Weights of a small transformer language model: MLP 1024 SwiGLU.
Each number is 500 + 25 x the weight over its row's rms, rounded and kept within 0 to 999. Layers, rows and columns count from 0. Numbers have three digits each. The size before them is the row's rms in percent of the matrix's.

# layer 3 attention output (transposed), 512x512, rms 0.071, rows 391-415,422-511, columns 224-255
097:473505511488449467516559494521520528501529493475496471504464521488518483538477440511477482523512
094:504505523488502527474490525497511519493496526534515478552472519524503485496478486554484514479489
094:497513495540507543485477483524542548525489490494544459508508488463503484495473474483522463534494
093:493502457515479475519477457498494471487543522557489496520515491497496526537487520538525512454504
095:519509516486530497492515529464501504495527510438512490509478496518507472476471498482499497479520
097:530487503496458517485498496511519492523455483485510461471479458467521497472511521517481508499474
094:481462554500480458490530522493528514457482493535496493505496526502525534497492512498478497501508
097:465485480529462509502475537466511467494496535477481484498511468539535485516470461513517479478577
099:488506497478444482500510501494528462483545505470481520462511529493491530485508510527480482461512
095:484491511491503509553510456441448526487509478499532492491461528515464485517525508495505528489550
096:516513516463509496478557513486488472522522551515493488527518540485448501501526492513470489494487
100:491528472532514483492492484482476459528494512492524482511491454508517498484519516518492510491509
098:513522538482522529506468475511523498474497487550531552513498539479484487516500470490513546522491
094:482475508507531525473518471495512473463521503511487518526493547505501493492469463500485499502473
092:537501480497503474485491491517484496561419512493495468493517498546485488489508479508524546529521
093:469480485514525482423564459489503552482511469520522533525542518468503500524532495516491481478493
099:447515491481546534497521461498507526496572466512481527489473496505534498497490510499502530495509
098:494463548487508497480525500509532518491445482498497524500489514492446467539499510498458485493493
097:515497486477546549581489464507509464500500477520485485554497487470528484512492453455516483521495
098:485491473530492501540499525542477498499530503503523487473467493503499496489495497475486483479536
097:467506465460518508497447472449495516475513487525514513499492491520497510474531484482514473527464
097:525476514500480493468477480528469468470487501471513490494507537481486482504516503457475529464495
106:488508471525535514494482456526476482479437496457499458543499520487538513499495519570457441498536
097:518524491507495456504520550529493491469495514450487494523502498493464533515525508488542506488498
101:494468469497494494489494564464485502519438505504480495485487527515508521495486475497458500484528
090:466498537488478486476482492517526465503497507498514521519525530520481483520515531522469494529494
088:527487497491520530454478502480490533484464492512455532504504466471468511462518533489495515499452
088:473453511526498529488509499513489474496495466468497508469480458460486505518576500527516491526525
094:480460513525494466502530514495473473487476528521474485512513510547472511503524504484504507503484
089:476486497497479509449516507475461539492549470493503484500513486465473507507512484485490521486504
088:516460484501467506549526457483499511513519483512489489500464479457484503518461492493499513561513
093:541492480562550541523491498505490513521553514543513489467514561519471530500527458517513519486489
094:561505459510516537511536503512511496555522522512481486514461471476511511526478461477525524519461
091:520510494477542483499499462522477501498514531521538503525462518513508553455536485483475519517527
083:485540470521540519550501492498466512489496543507523533503512475528501446503546501463488508517525
086:540504545510488505480478549502542460480476488508456465476507484469528477521512542549478491480505
091:521515496480494486516482515477531482513493501495451534482470493502505502504469515478532475480480
086:510476520486488551497518493488485538473478463516455507470474484496442523480543485474478491482535
087:507493463510532482480528507467516524496496494458499497515466465529474541500545539505501487501480
092:518475515509480493482523516515513520512495458510517502506494503465436490539524490515543451510506
091:497517464546511513499529482483494496489526466486537503477495511447503451483501539483489412460465
093:535536410443503502513458573523517472468496446505479525508522501550531487482498501545504479493523
098:524515523518498468483491511487510512472481470471504479505475515498480470528539504529482451503495
092:487473482494504549525456496534498506510485539531493511482535485495538524478516478482523514510483
088:546533485526468526441462532518490518531529448454502514473514477515491485536500577502498457459486
090:504495515491537503501481475485525526499467525501487535479537459503495514516495462514537483531491
090:522535500515541498514525511495518492532463511503486506484482504534549536501476502502555523462530
094:474512566475550486496548511482501481485511554488507520516503476537472475480491493466566476484485
096:478499463466511505489520528477524540511532528508538588411522506514519491476498476469530530508434
096:515446538498459492475474509462519529524516468497535477475437501510509487476507483528476479492482
090:523493487509507543530449477514494467529553467505521524525479493478472515492459536530537484493496
104:473457540498468478524483528468530484474511503487495510524478505487473489530509513499471501528501
110:488512512515501512476492504527500518465519525487508506518502563488531484499526497531481506531459
103:515482491490492485478518461498474466494505509474523525478507471491507484471535477491515468489492
107:482524525485468533504550493542508532478455493498495509489452511513492506492520473494522533526424
110:501466514483450476507558471528475462453538502486501509476472515533443531499548478482492476485466
111:467490523500475480514503512549531488512498530548476485496510486465500501515507511514509521503477
110:514497475526498515511513559517560475482495517475508526511485532504475479489508470456470524520498
110:505471464473494434520463522475497518487510477550506506499522531483447538480510555473482506486487
107:512463560513547503433519506499519460509503500513512529490503521451497471483515517533518481515527
111:507496508505495511478487477550519482453553487527501500503467484531513513492471488511505465461477
106:506531485502464546553455529491472514515500497532493472482494539543499522504528501534516486494485
107:495517521480436489476520545533507520529481518527496445536483550529472501498529525504485486485529
108:509528503499526497508533499455479523524489497502470544456531541523467487543500494459494477478450
109:475475497526493464517545537521505511485505459496538499495475511511522506472491470505491502479528
107:490506522503498472521488501554485518483519512463503468501520499513491499528444484525474567462470
106:468518551501531504520500509528453477518481490496500499535487479490505529481499497480459494512517
109:490533521496512475480511517487566510470483574508536518547529502509513534489520509505466499479550
105:508552564488542489492455482479483488471488530474519500451477552479450527480497487434507558517485
108:499519519488503491547543470491557528471509467535491500544506528483511512503486462515508493479541
105:502489468520484507493496527518518505448481498495474478519519498550485538515481519462482491507513
111:536511535510500484494505449481523472460476453451504533495454485462506531479479514512481508495472
106:508505458516520468526524497524473510454505485470551491499484507533509498501482496487501485457513
111:478496498514471486515520499454495503508462501505519524511502500461487458479511496459483504513546
106:509524500466510487532488469501500528520495528515468516527472510497481514478489520466458494545519
101:501516494474502480501525528536496567498522491499528504549484502525506440545484472524499503508501
106:503487544514500481496514482465470504496481506508522491505524524481514462484513487492496518487470
105:504546473504492487513469460475499538525491526462494471516521521511514477513523519505470528462496
102:485517474476510454504481538492509461506552513493447467506463499460513530527486497524552483515530
111:512487515491489529530471499506478428491502476466513497511464491510497497488469521481512521494507
113:531466503505521467523536521492440496513483483480507563549489566521513481508551518459520516491522
106:472501512555523508488493512474485511479479508517516516512505490503489467422502520488476503506484
112:504432512501536500493500467580504529517502486536502523489456507521508499494537507483487473492518
113:493500514488499479499517511464451498552499461483535523514505506494520495512523514480520551485481
105:541492524500528487511469496526486519544516474532538497463483496496495531493505496492510525495482
104:454486500483498491498482470530542541509494518489480479513491530483488527499477523516496524505502
113:513492508519489482505505513489469504506544537526551531494508493475451478501520517477479491506505
114:525522460497543464504459510476519521515499478521513495445505512476533496475449508516451497517517
105:500476482478529552503479483483481508474467507487468521484512533511493488528511513523491561493496
108:511504531505501484460446508485490545520510515464493493461515487491539501481497498505496433509483
106:485515521488489484504517473486510510554487529486461532512488505514547531487496499499495486520529
111:471523487503471488493494485525498543514508467466515508494446488511507548495487436508488553480496
104:476534505496463552504508515424494494545474518514474500500520502507514517467507487491476569517490
110:449503481479524504465529511542506481478547512507499524490531509473502510469492486485502497506487
104:496489490575551530485526512460531479470492479461510539487495452501490465509496483510518563513495
108:497482489474494514498529542478520485482485513504479476503476520522533476454454493498464533541524
109:491502492512477557481486487512451469475511517533433455515514518449491523496512522516530501541509
113:510508499494515534512464526464524502493480487503490518519480468479555527504532473503490490495499
114:549488433512509503489509510462524500483481505528463522484509515506504491528483515483498497539477
103:530459538503503525506525494528474533533459497528503490475477533473494465484511461520481499495475
106:537513462520457502484477481516515526513474486537524543496540440510499473513449527546526479464498
110:490484547461485480485455504489455486530487565508507506495482460546476541494504522515498522505474
111:468519489481511511480467495501511495530499534503487544492486470495509508474481540512505508492489
104:456449448509543505510514487484443509525468556517484531495510477501486505529484464479491537513515
108:494475533487469556480485508510508498548473490565462506499512496460501503513493448509483505552527
104:509502534503525480531485536502502507518535487511486529474592484496500483484559477513505512507455
109:502496465519473489543511497517543525498490453495514490497538539463519512505484496537547521528528
104:471449525516478488483447483520485502502481507531478513501549488496521536516520513478515527538534
111:490524423560438489506456506508505506518491469500524468481483478477508512529513475494495502520506
104:486466537480530493547520547481477461475454520488488464495477499525497477497479467477535507533479
109:524484504516497500477507501542418511529444492530499495534542488514502454495542523506498486526517
107:445468505510509470489550502491497541518461542531497461525543466467553528549524524505501480509523
104:474482506500524496509490455500507468462472544519489419440450457452463506470438525522509534539495
102:534500488479496497478511465502493488539522524500479508466532485469502545526513514523483493495524
108:485509466454463534506481483436514492494550558464478515528505505455501500510495488504494490487489
# layer 3 attention value, 256x512, rms 0.0768, rows 199-255, columns 224-255
095:480511530458497450519510481514483510543525432473508496501498461479495499499508515474510473511532
096:517510460517490520512497519505507460451504512491498490530471488493504529456488535504463489434497
092:502516503464471511453518498529501513535475540510513518510472484485521531503484521512466488475521
098:509517513467471469513499540521512501519532495515550492461501538471519487537468488487516487499486
096:553510500482518531530516517501511529484456511521552506501475477512553495482541501504520514449505
097:477488486475508500538509482493468548509453458526489491489474469521518565479482518458478530523469
095:446460514519521480541502473497446521504497509476489494485518528550496467472541503497496518512531
097:470478514479496502570505497474521517501485468470438481463508532532530532499490457500479508505516
096:543508479512463491466510485510497507460533459504483497555539497514498540501463507521505480496492
096:459503485502513526488550561489512525472511532488494491484483515492492476547489492465457543520474
097:450492516480543522512458487504460491520530542496520466478472523515489483474552501479462479495499
091:527525488498505483500478522484558471524557526512560476521470525475491520499454524523521521496506
093:505491485464465551536488461471501504474491519510462497503547530517508486484492475544512478484479
094:516497510477509568515526504503485476490521504500510487515500511510520488500492531480507552498483
091:481451499508485488489468511509461499482488553509480471479484478512535520494485449538524516502463
090:527509522458511533442558457487509533477458504504519509519529493487448520519538534500513492492480
105:526501497510520452525548512495503532511491544514522532471521517511515535487492517471486572518462
093:531459510488489489516524537479496498465491479515534491512507466508476487500556504519475447501459
093:451478463483522477513517449513507468518459520536507467514497496485549521497485478523529503525494
099:537525496478494474499524530480551485482482481491462458535501531495540518506477539522537491490509
097:485528509496506514529547527462521498513557506477510499512460448543460461457530521536487467523453
092:528498457533451507469490476517504503483470507491521463487529517508529498508489471486460495475523
097:507530517524529464494493519506524510564488479501444499526517513481513538496520517485502516510505
101:533494496507540501517549494496474500458502511500467524516506480522478522564529498468546503486476
097:512519474483467460502494484422526505499481515501452488527510510514526501502521522479518508505478
112:473483473521490478513504438468514521501490492529469482496499493497471505512449500494506544513521
108:452506468484478520522518486460458544460529518518501530504462505558507507450537521514480499488538
113:505479519483548481515536521503478491481506504509546494479496497506505483456478505512511532512523
113:492455462469486522473561485539436509478476513504497505499467509477534442512482475478477439547529
119:519493513491508472507483505480490480466495510511542474497526451519469518509501509513521545469490
115:498497489470504563488513505472520489508467533553478474520459475459529482478489509527502521506503
115:527428525469483528464455534509454494471470432506508523543517541483500535519496535453572494483540
116:510505518481474512519497475530488445502504518528511556486535540519516511537526497541532489459521
112:507543517497481466531525506506433520546477458505523496473475530477511445504519488505520486503470
119:477467511501467475509483497533426481536502499544467506512482499515486476467474534484478465495514
111:457472439528527457471512486457531488506503510490521492537474503484467485504539476464507500482494
113:493491501507465508523464477501525507549518494498539489471472519520507473485456520500462495480489
114:511497504539512525478522541485481519513530482511512529502526455508557542533504524487511460469483
113:471487524492538454545490470507491536476460516533511485533488512490482443494544491542469563532515
114:435521472489524548535536503511513483514508544468454491513471505513513470530510495529485515523486
119:501487557498476489493484488488476489499491503489515493493506512473528478489484443479493503520533
111:509485462504506476500533505530477492487509515494502529477499477513484514495522535502482504433463
108:510495517512516507533504515476545478526503508473444533438489497451485526504521552478512504457505
107:502509515496465487522489515540521522494474513513490493506506502479510467535465475453502444478489
106:511505459516477505474501482490507456458476464488521528484489492516524507511520511491498513519451
115:471521493517489516480520456500538516515471455485505471488506498517538505538510479457461502494526
112:537505499463487489497467420520466508504512535496537489477472487486527521502489556534500472514503
111:532510481538511459502501539536497516468471456481494473510504472518478522500467475423483472559540
112:500549495458540502510476502510477499521450454496492525458505509488512479482518454505499473482490
112:544511513519494492509487489501485557458515539529478524514478519539495505502511451521500508507498
113:474515524527500441509473529504493505532478529525489538499448447504492526468502495495530487538522
111:500481491478509534522532495475495533475458510451482525501522480488510525525479495481472491508536
112:535469563475486482560524509497477516467551536456445494470523554458505454505501492511508500528492
109:452495510523518510507452485517503496558483483465504502448494490460441522474456481480456503443490
116:498468517577523484523499486560501477516556456491519490431508518474472548534462497486520498484480
107:484497530446513448491492539521538499486520532549481521505478535556564519529483527502474505487481
115:494527512510522482508508557522504512465539480437545467448500530508416491480487492452498477500511
# layer 3 attention query, 512x512, rms 0.0786, rows 448-511, columns 224-255
128:503478449530474507496469507504499529500538578489515497522504534495503496491494493505471508518551
105:490465500498529498468547502504519506498502509514478502464491518510508485513501515551499550486472
103:528500519465512474502507494558504498561490495478501498490479472491506479470471508493555474524485
095:509513491500538501537507523487495495516487494524546502524550508547528516458500485462522498534475
100:489496506461489533504538491515490514481471501468560505517479479513502494461504512494506481490519
099:471498526502468503500476502468518518495504525532461496442480480481510524520451499480451485524489
103:516501437533511469505453522446527536510476488490514506466482507483484481481478492474530471519514
102:558525487465485498490495444492459474478535501520501508459500502504521502530486480481495527504478
107:512525507470536514533507491497463449484498478559536511527483532472476474493528485527490464526465
119:539501526534502486486491493482495518464488566509470530497470541521512498487499504457478553518483
093:497524507502496478504513475517521503474491505518509475496519502509485470509487512494512498529464
114:470511539473541440460490510490530516498529495463492477541497493483479455490513493503507505499463
109:542529521527500478512479523495518528503516527463521538440458494445481483465570472518500545539439
112:502544514469523512531490505514517500478517475512498493452512539537508471516531498499528412486469
114:479507476521520506513519529526524502502502483483526517491464494513462471457502485487489492526534
109:511501470490492549524516502478525519493520526480498506465499512526522469510473473534515513495520
100:518495534481497502527494497495490483497468490509491558473476510484511487485486517491528520491509
104:508484490516465499471479446472482505502488519469503507572499469499543501509477563518494450530508
098:500497489499493472534451577537503509507514499525499535508473459469480480470476524470475538508537
096:499502552522504487548509529526557486499454496511461508475537516491500474536501452491458490516460
098:513461533473496519503490482527522500532544502552549511479532543519493524520503476495497493472534
103:464490482497453506479505526498492495497437473531515495436505469499473480459463522486496520532492
102:481496503508491520523493504512531477498507476500528499536499521485541472503526520450515527510487
112:525547504516492522510533515471479468487484510507517536506485496515512570493471495536505580506482
110:487484491513502481592488494468555491500501505502525491530483501525494510512485550508448457500465
109:498479529541483501467461471470518537471499518479496477538449526486478527537504522523501527505517
093:480497494462513508482497490552511466493498453512517488539482491585505506491484461448485475456527
114:502509514524473484500550503525490481514542510529467502459516477512525463488438416493493523485436
108:516479515491457487509455541506475495444456438462467518508524534455519530467495474548522515463486
111:526486473501531521476489537512491475506467464465465512515544477473504498474486494486457485545466
109:466531538483536483459492510508492468494540546514500513496504538562490511481461457499504552503461
116:513510496541499465525534496479458532492481528470502465464513489453510534514533450416478454536512
099:466507464470510500483485474491502511462518514493535511516521513492458516471537484432535502497549
095:490499485491511508460524518479507485530472488520482507485478504502524542514512483553489554482513
095:508485491513494506524498482489513480560506533527497509485489505520480506476469518494535517506454
104:482496516509533506487499465497508500516492493472516510544494471465492479501549477496511456499442
112:480490522486461524472510531506492470474534484444506448514499517499489489481526517563486480477495
107:536447482512491466477490503527446531553522518503489488464514481479526518488500496481460508468500
106:510514507492490476459492418567515555515525500547493491491532482520483500522520534529545528512503
108:484518491533527478498515450526459512477513515530491493477497497493504466503522519490509508507500
115:561529517510551538471509505518485531506489547526499554534481507537492537477517499468467508454503
109:502504486432521550496518472501472486475481533504469462537483485491520491458540553510486434506528
096:505533519490499536475532498468447508493525539556489483511461473498511530509523475449474517524526
115:499494465478481504518519523500514502507483439501495496513484471464481491485484533500518485464504
112:522490485525500509501517525462498518483492477471504560436501491481499498470515497502507513452443
116:499494507467497526491484514473498540456495512524447523509505472541482540543502490530508510521527
118:455486519565493540539518492457529494489500490549541487486496484454528524490547492486479505485467
112:540532491490492534510508496488489481508500497529538522510474497503541483479518509467507514478511
084:497514546481481470543484505520506514464472453550524530454508495459496509502505534525487480501462
093:470439483499513492462515510494494522499512528459490435481503485537512509486530486513507496522556
090:511492510531507491492497514534504497546493480507440533461505517481498465520498522511476518480496
090:540503514512537528496543500505477543501517477525447537454511526466498527539499519502502542501526
101:519523480463545536478531497471470489495514491470532488528481488534546490509519525529516441546485
110:511448553517490489505507498549521523484442472462500427497507465483527481523520456500473493480462
106:509518501448490534495527522500474484503483491443481490528454543519512459507485528575472508474514
112:507474523452473512463500511494521521486461465484493505507468503459533561466450488566474551462522
108:495512505481518515500498487515483547515512516485521503471516485487498476531528534511455470510531
117:539501517544516482495484457506484498485523493487529520506494539510522526494497515461531536503536
097:488465529470491503531479492502451538509502481514466520487524493504512490501482481447469529519470
116:528500497507524476513512504528516530505470466436519522496510499497505509501487498505501531538483
118:516529573521487505513556492452528515473506524433535501496477496532522531452477480511525448541486
108:508486506508502521513490479484491545517510536473512532453536508526542505513484493510454520528501
107:489422500447519519500559473441468525466516548498509501474503485528463522500488523476456509469514
114:514503467510467540485470514502492512490509527539482485488468538466467496494529468504515507486483
# layer 3 attention key, 256x512, rms 0.0815, rows 224-255, columns 224-255
093:437470515522496546488533518517515541562511480513474464489494502533494505520481533502519481472451
092:538526490461487522484519519537519495495503487517544517520481546436473495450514461539488474500524
102:507453536510527516491519453459467467523495469468526480505483548547484474525500452469541483506530
099:465418498526499444486513498493473512442443478495501497474516488484500469503494523457486489486467
103:471539481517507455469481472490509478500492491514489465487510496519499518511463503482488525448460
106:513521471506458486504490513512511474519496500502505498534533565529496503499517458463477500488538
114:485475512481500483497521489550461482517525513509497483480484508508490537502501504493521560481494
111:473498527493505457475461489473519499498519496452508468527496475474468478467492498517491490474551
113:458485491558470469493483536516498497446457482466471482522478505474505467493496494541503527485539
116:445510455473494469473542519518458454510505515470504486539548498479468505553463468506506526495536
096:485498525506558507537543478461511493520492528499517477475459516504520518509469514482500464522488
109:538510540468469458497491510482494488480520483434492480518536499520501498526528489511494481496498
117:534464443482481537520504493528498527521518505497509513493489464502468507530510496521479471504496
124:526473499554485499520476514474520442478471474510530475544526522498488493460460531486471502483481
122:482490486474520484513479515477510518506480485474468455484498467494487480515555537522514532538496
117:504463552464491476501500512487495483481458474477532467484523454524502557505488489496525483537510
090:497507463502469532485484524480488510498536520453483505519465507489501489502489494491504493484519
093:539507524505492471508525507526512467511490499539505509504502487495445514493520501516488505498501
100:499545531490513493476477492518504507508507528519458459468516529491541516498488529469479505496471
100:514496529508493485495449452497476459535517504533520522507485470504495472490527503497525514488471
107:508488460548520506534493499538538520456481535472508442519533498506498498459481503501491467548517
115:475503495513495487454463509533471502527460502472499515473517511483451481483481514545539496500486
107:525501473473508483504467480475462494522507491490548520520476473541482522487502518514488470503510
114:472438462481506470501495487497477506485491520464524487463515451495475482477507489496507483463476
119:481510474509478478494527509477458498523484510497517505524491495505528497523467507498524495523496
119:520512502506518508496517525489513479515496524499484468450464529493515482522507464506498463525533
123:481482502502490546486511533507562493499500473495514486462502455517462519511528491473485537488506
116:517466475507538486509498520513505532469511522476495506524472481473539480519523487478494480453508
113:528521501478487482515523528504502517478570519494490543517517473468533510560484476522499516468513
110:471513516533510497519492502542512509505450480485480451507535485508539510539530511485494515506538
112:524489466512512511461480433510493534487477482515540508479471471495550466479483472519467478516492
119:497536490501509515491498481487534494481481475514508522492477527514514532516473523499491520533493
# layer 3 MLP gate, 1024x512, rms 0.0834, rows 0-47, columns 224-255
098:518447536443506510484503479481475474501473513454486488547527503531503449531510464506506509516549
093:495479478458516474506494492478540467481497500515529480486464502530501512525514491453497489519534
102:522525468454538469513457461520457550536485514534519524500536512518512480502501476508503458484500
105:493487557492506559531499488480545502519495500512541476457484538446499513432487531501556481514502
106:476505494462462502480542534477501545509434490478457506516464491523477500496512526503475484484494
103:451523511511476510504510520454493456477468450516510471493468488494515548547497560511510492480504
090:494521457497547507503552465500483536463506516518507546560490472503488463472498513461543527482494
098:554497485506473525548525438492497480469562445469494525477504474477473503515503498512497533492530
106:471514511455517480492459478540525537504476514503523477469459520508534444494483537498505486512514
092:482490546479476472490540461512511477495544449507465524482520481460467483483523487520514517472475
094:498483492483489486504542472560514514467475524499536495452476496501508494506486460523484505551476
095:470517549506527505497519528541477521517451506500483486496477519523479536509492533513493459516516
088:463516511498498481442442515475514502524513523476514476509528479468513518507496508489506472466491
091:492518505491490488459489502509510494501499438498499578485444486482525498548536489503494489472510
094:493460509496539504524542506496516528498500486500499517537541510513510522515503513492505492466501
102:544495517487490409513536535526466497464508470505489497504524498498502557489509499497482484437479
095:516522477540491453534497508479516508483498501473473477510506532525541501476474497499519502509457
102:491499474528533467485515513488487481500477502483505502507493502479498509505509505458524491461485
116:488520490521479535499539492444491516513511534482485514501543526476547510486502462500469504510526
105:487492546524489465489495514476521433513474511522475467460498501466492491490534491535512486480500
088:495487520489478497425519548484499504541458491513511482460505490516492471498515488525446542484518
101:494525504498471478486568469471507477520461456487518479496485504488475538491506493500511499500505
094:465492479482455541525471538507483486500497437470484470480480517515525532473456465523473529491438
107:462497523478471461552510492517504502481514522479486514474538517469490492450491514506492505488494
098:511510547485495517494549502503475478518551469491490504502463498501516481467503497481486499461469
091:471462476456472537489527515453491514493491520528497453526490507499513529528475504523559499512560
096:498482515510492495478536544494527485526503494533529491512480494514530466478495506461494513522489
098:476478525464459460500464485529504536489430509530482478498536488497547526534475457496496510527485
112:495511473562503503493518511530520507503484489485452491524533468477505484517524500500505468488483
096:488539471492516523488504523558505506506495505501485486510490470498522520505512509509505503516472
107:501498498488521482515471513527479482518464477547470463536544485494482517547538517506508508487468
099:476503517484488529558476481490490494474533527502539472470499476502533479542522477493483493487474
090:474482503484470518506505533512474508496490519513517452510482533486554455477468551503479486487495
096:471456510502464523476498452531463490494505525472481504544501479457496508494535474493528460507478
107:557521466485454495506493500529523511487540506511505490497474486545506475485472508519498539515490
098:502485497529510481516513497476506492497506484517504480488543490483515476475472519478524521499480
092:489509522494461517475518499476505491482495460528512557483519524530530498464499500494513508472493
095:472474460461526460493481507463531517447562492533500479496510517466459485500464494562505505473507
102:492492501510516484490541491502526526473510490520513488513536533508452478509484518470515529448497
098:547489507495499497502566515504482479467480487523504464462537513470465499525527467495506504519498
098:493509512493458471506502474486504501451492477511473475519457488513536510470538544498479526497525
097:515493510548501527480488611518508458497493534486476477538497499495514533480447478528485498533511
100:505499529493499535483507475464482490495461482518451518500518513472493495539543537471534458469512
101:475516527477505531518561511477472512518522441525467515485503498527479496470532482496538462501483
105:494468557498481486509543427499483494486499514539494469479482474524493495465507484524500533518504
105:495458516502473426519514512501481515515470508493488501521474503554478540484425476452481517480518
092:498516518520522514492578483498474492467501504455505501512491507501507537464488542502500485550498
095:455513452519519471509444500554461502470493467503504519492528487537459536512515519493515504509496
# layer 3 MLP up, 1024x512, rms 0.0838, rows 0-47, columns 224-255
103:501447481481524456476469488505490494504528515538452519498481544484514501526492500511492497486528
088:466500511495504534469555487507518516472516566514460475478491472471496523497498500493507496528459
105:576518529527506484483492495513497473510493496497524510505463475496519497496509513513531464539510
101:524519517495512528501500485500493544496532470450528512472469483474494497480457504532499485508494
105:509504481498513485502456454477505486485508437491587529534551511542502502490531520492515513477546
107:503482508522500474524560497516491509534513498492508506535574469501467505470476484507493536491485
092:522562549499495499515488457483484509514549492524494522509519512477519514511539495503471525522475
092:521528493514496517503504498482419524490501494545519523479457470515534509511514493501500521538466
101:492489511499480533504523518555503519538506474509525532493496499506522470501485478454465515504510
100:517465492496456525474518497516485474484546474498512515477528527463461499491478515515504532473505
095:474492548506534530483448505502461501528558473529468494514476500532497477489519504522509484454525
098:505482531502467502530485501513455533533514483558487477487536541508474513515498499503471478519532
088:507475500524481446509529523533467497501464539520484475452461511487501509521506480493484503477503
092:519513500526498494541519525469530492470493505498514513494490467514499495513482515540492504494520
094:497513472466476475532466478495521494516482504552475501523486549539512502488491531494517495513491
100:446504500491532471506520454456525503485543511466534506480453527492444525483464507480483532494455
098:537484480491552517494492525520476511522492502473530495499491523502509509515479457536510473495502
108:504482512493489494494494468517492485514479511512521533521495500430422478462516501472580493551532
118:521516498481537479517486526515514478472489467536534484471501484515460454524495520516536445482512
105:546506473481469527527530473550516539481523461523495503501508519527458535452490500512529528533530
097:479505449510496491444539502470507526521509515487510496497511530501516523527571481513521538501490
103:492494463529507480504441497484502489488512505575506500517503509477565526500508533482533524456506
099:498452505500465492518513480503518541478497502489507471471474493473496520469509523550471496537474
104:465494496483502470502517511488549512515499561533460506522479485496460527475480505546524528498540
098:537494514534496453492475542507478502518512464490499495485515490500500530537554495481515485501501
092:530553515546489466448514514552559525501453518484528490485527487481496461461538528497495516512501
105:524454507509477493485508459515499525504485494499530501503492505500508509512535521468490513540484
102:521544525480438500485467466506481543519444511531459491492512489508553501499500488467474533512496
111:508521508468504450505502513510482498487489495492495432536532450523540476502513493473516490495554
103:465496478509513554483468498494453499490468531515482532498481481442461509498518525489514494497499
099:501556515494509520519467532475531507496515475471487505511478484504488518490448490521485503517492
101:478512520489544505514492499511504487494502522435512545519500513491493494514484476524520517558476
087:495492503523454522531507465498490483501497523456449540486489529478527513527497554456520512471489
098:484499522459509480500510574483496544480511495495572523483513489526514513516496489523493508475550
103:487453495515466486485518515530504483489503528544500483518500533526492545499538504493514508509472
099:477498532455500461464507518498441458509474547490476482499476488476507529466476530535497504507479
097:477505504497493527527513503479534463472471468494490496498545494465486514485524528510519481485502
090:493474539526484503506491468513497458504468475486495512497534487526503511498485483503469517475542
094:480459507461509489480459498464487520460517513505532480530526538562517501508493508500473505482521
101:499531508546501526469520514500497520473450552453457563534503494486506455534503484499491546501528
101:548476486461453477554518476476539520498498484486468484491474491506499486486519501514468461532509
101:487526492482488512498523473520521526494509486517437494487506507474491508495548483459498519484486
103:560470519486494485525538501509509481474507520476580513512490521510533547524479532512521481497489
100:484509537488500466478516482467478495512497434547486502474494492512487454551461472538496515514490
099:529473535521556478490512513506542530518471538523485508469534509492531500504518511473520520450531
110:488522514497507466488512505510462499496531526483538501474510535462462498502502490479533497486490
088:504456511453518473486522534526493461478483523497554521502496502448477491463527514487508503520481
094:480557468510527477450505504532458477504468457522509515462496479572525504489515473481500522509534
# layer 3 MLP down (transposed), 1024x512, rms 0.0739, rows 0-46, columns 224-255
101:509510493449466505516516530504556521478520506493506450477508481481497528497505509543490508505500
094:502499493525478482516488517501522503470508479481490461491471479452494489531515486499517440509544
098:495524504484528530503532516527512476475504482451495526489509527445488448520477461462526465483506
100:518476490484478466543472521507539505523519511506525481495482526477492478506521474529507559517485
100:478481498473534500492529493543516488509515516505492518508496531500503518509468545495483509484475
099:512537445448515492470455527476526523480536510503490468526493508515521506511525506517496515508498
104:466478462464524507491490484487474493488490541506499547511509465515461511456479504504514533466506
099:482526527515482516470504539477448527464492511533496517498471502509502483464499492473507481536450
099:484533487494542461508487459520507504526551494472506503526491465432504489459448483554473481450480
105:530506539459521529525496501516529507505431507475533487480472490498534485492508468512528527507468
092:499448556482460478496514521535500544495492483550506568481502471512515488479468486504519480499472
097:555506508529488488535504515463516475462481483470526472508513462531486470509527515477516493498505
095:482482535502514516460525518484506505517510507468528462484513460536482543490454507459535516508479
102:501505490493514487524476458499475519478497479511478506546535553521522455447500506490486532518484
098:510507483531507515471468476474507490569454480489510496520494483469511483468486481492469518478493
098:464465505510454518458481481535495509491508496499486523474484466518501447521479489494547527478489
103:499518518572548486466493525532478467494525530489509537516535506492532525489470499513491482448550
092:472499535507494473490503498499497522488507477547507529486483487483499538527521494505491542515486
092:516491526476524554530506527519525498496434508519536494501532539439511503486481476517518510495490
102:501496449480448498483517516498473541512492482501495462515469548547455495487505482480491512495476
107:548502481495501520504500519501471525464543496548500449510515516473520513517490495496476485491506
102:513490513475516461534491480480494508499515511497497504463511514499512468543547526462481476448507
096:553525501516505518451484506486498529541472476516511515479505517533456509518477497449517513499545
104:544492518426442524526462499491491472520493527507492490472461490543501483524523535489499474484480
101:494556513528539465505496493540495470466498492514453516493459480500482458515523485559490526493481
099:532563529522509506435491490540485499487469513495527461458547505494523525525481492469488479494491
105:539519529522464464468477485490513435492503496454505550469494501494507479522507469491465552517531
087:501520489525533479505517483503529490472518516452507499490477457511461502485504538489537500540509
098:474479458535478510507477493508524464503509510478476521500489441500489449477521558548506470486512
102:447522488500534484516494511509519488473553492532517473536546496500469507487475521507504506468491
105:503494518464466510515484493475518498508506489452460447524442464518519493528500500491529483552436
104:471509460504530520540482522533568470510480542455518515489523525507528474463495449470461489516518
098:474488531487480534543499510466492490546499506475474464482485497504561506478501553490560524472504
100:545520503494489488510504518483477463490460487559548456486524532531483494514498502452455499532496
098:528487534491478464492504534521490494509457451523515516495518525471519534522540516518504518551492
096:466482543486493514533533535522476535486454494456461477517498508484516457474507519482521484505466
100:483472514517497521582552459494513488457513542454483495501513517493496532473523423505537453489502
094:544475520515483452472500466524501472486467468507505496481464493509480561484514478496498520498495
103:462529501499508487505472527460480530500494482485509494536548533485431503521555497451486471537530
103:462530461525488470514460490456471507482535503483523542508467477503470491488456492483532486493490
100:506498521462497483456483500459478492476502520445462513493468490475462507512490497471537459485505
106:507473468497523509494520483488509485544515493521544475506505489493484529534499496545519532495513
102:500488495483492460531513521508485526487520503465525479489509482473551544478479511474506500520520
102:460525550479496496496479510523490514503512491494481437497524552502499491527519496513495475511494
102:471479490480473486485481534502532491487448493501479489497583473453483518518457508496550521463510
098:468512493513488529528485503551526507456523508502518563494491494450500464480482439503484487523476
095:495437519482497504522511497501491464495465514505461464491507512434515499447496530504524539534491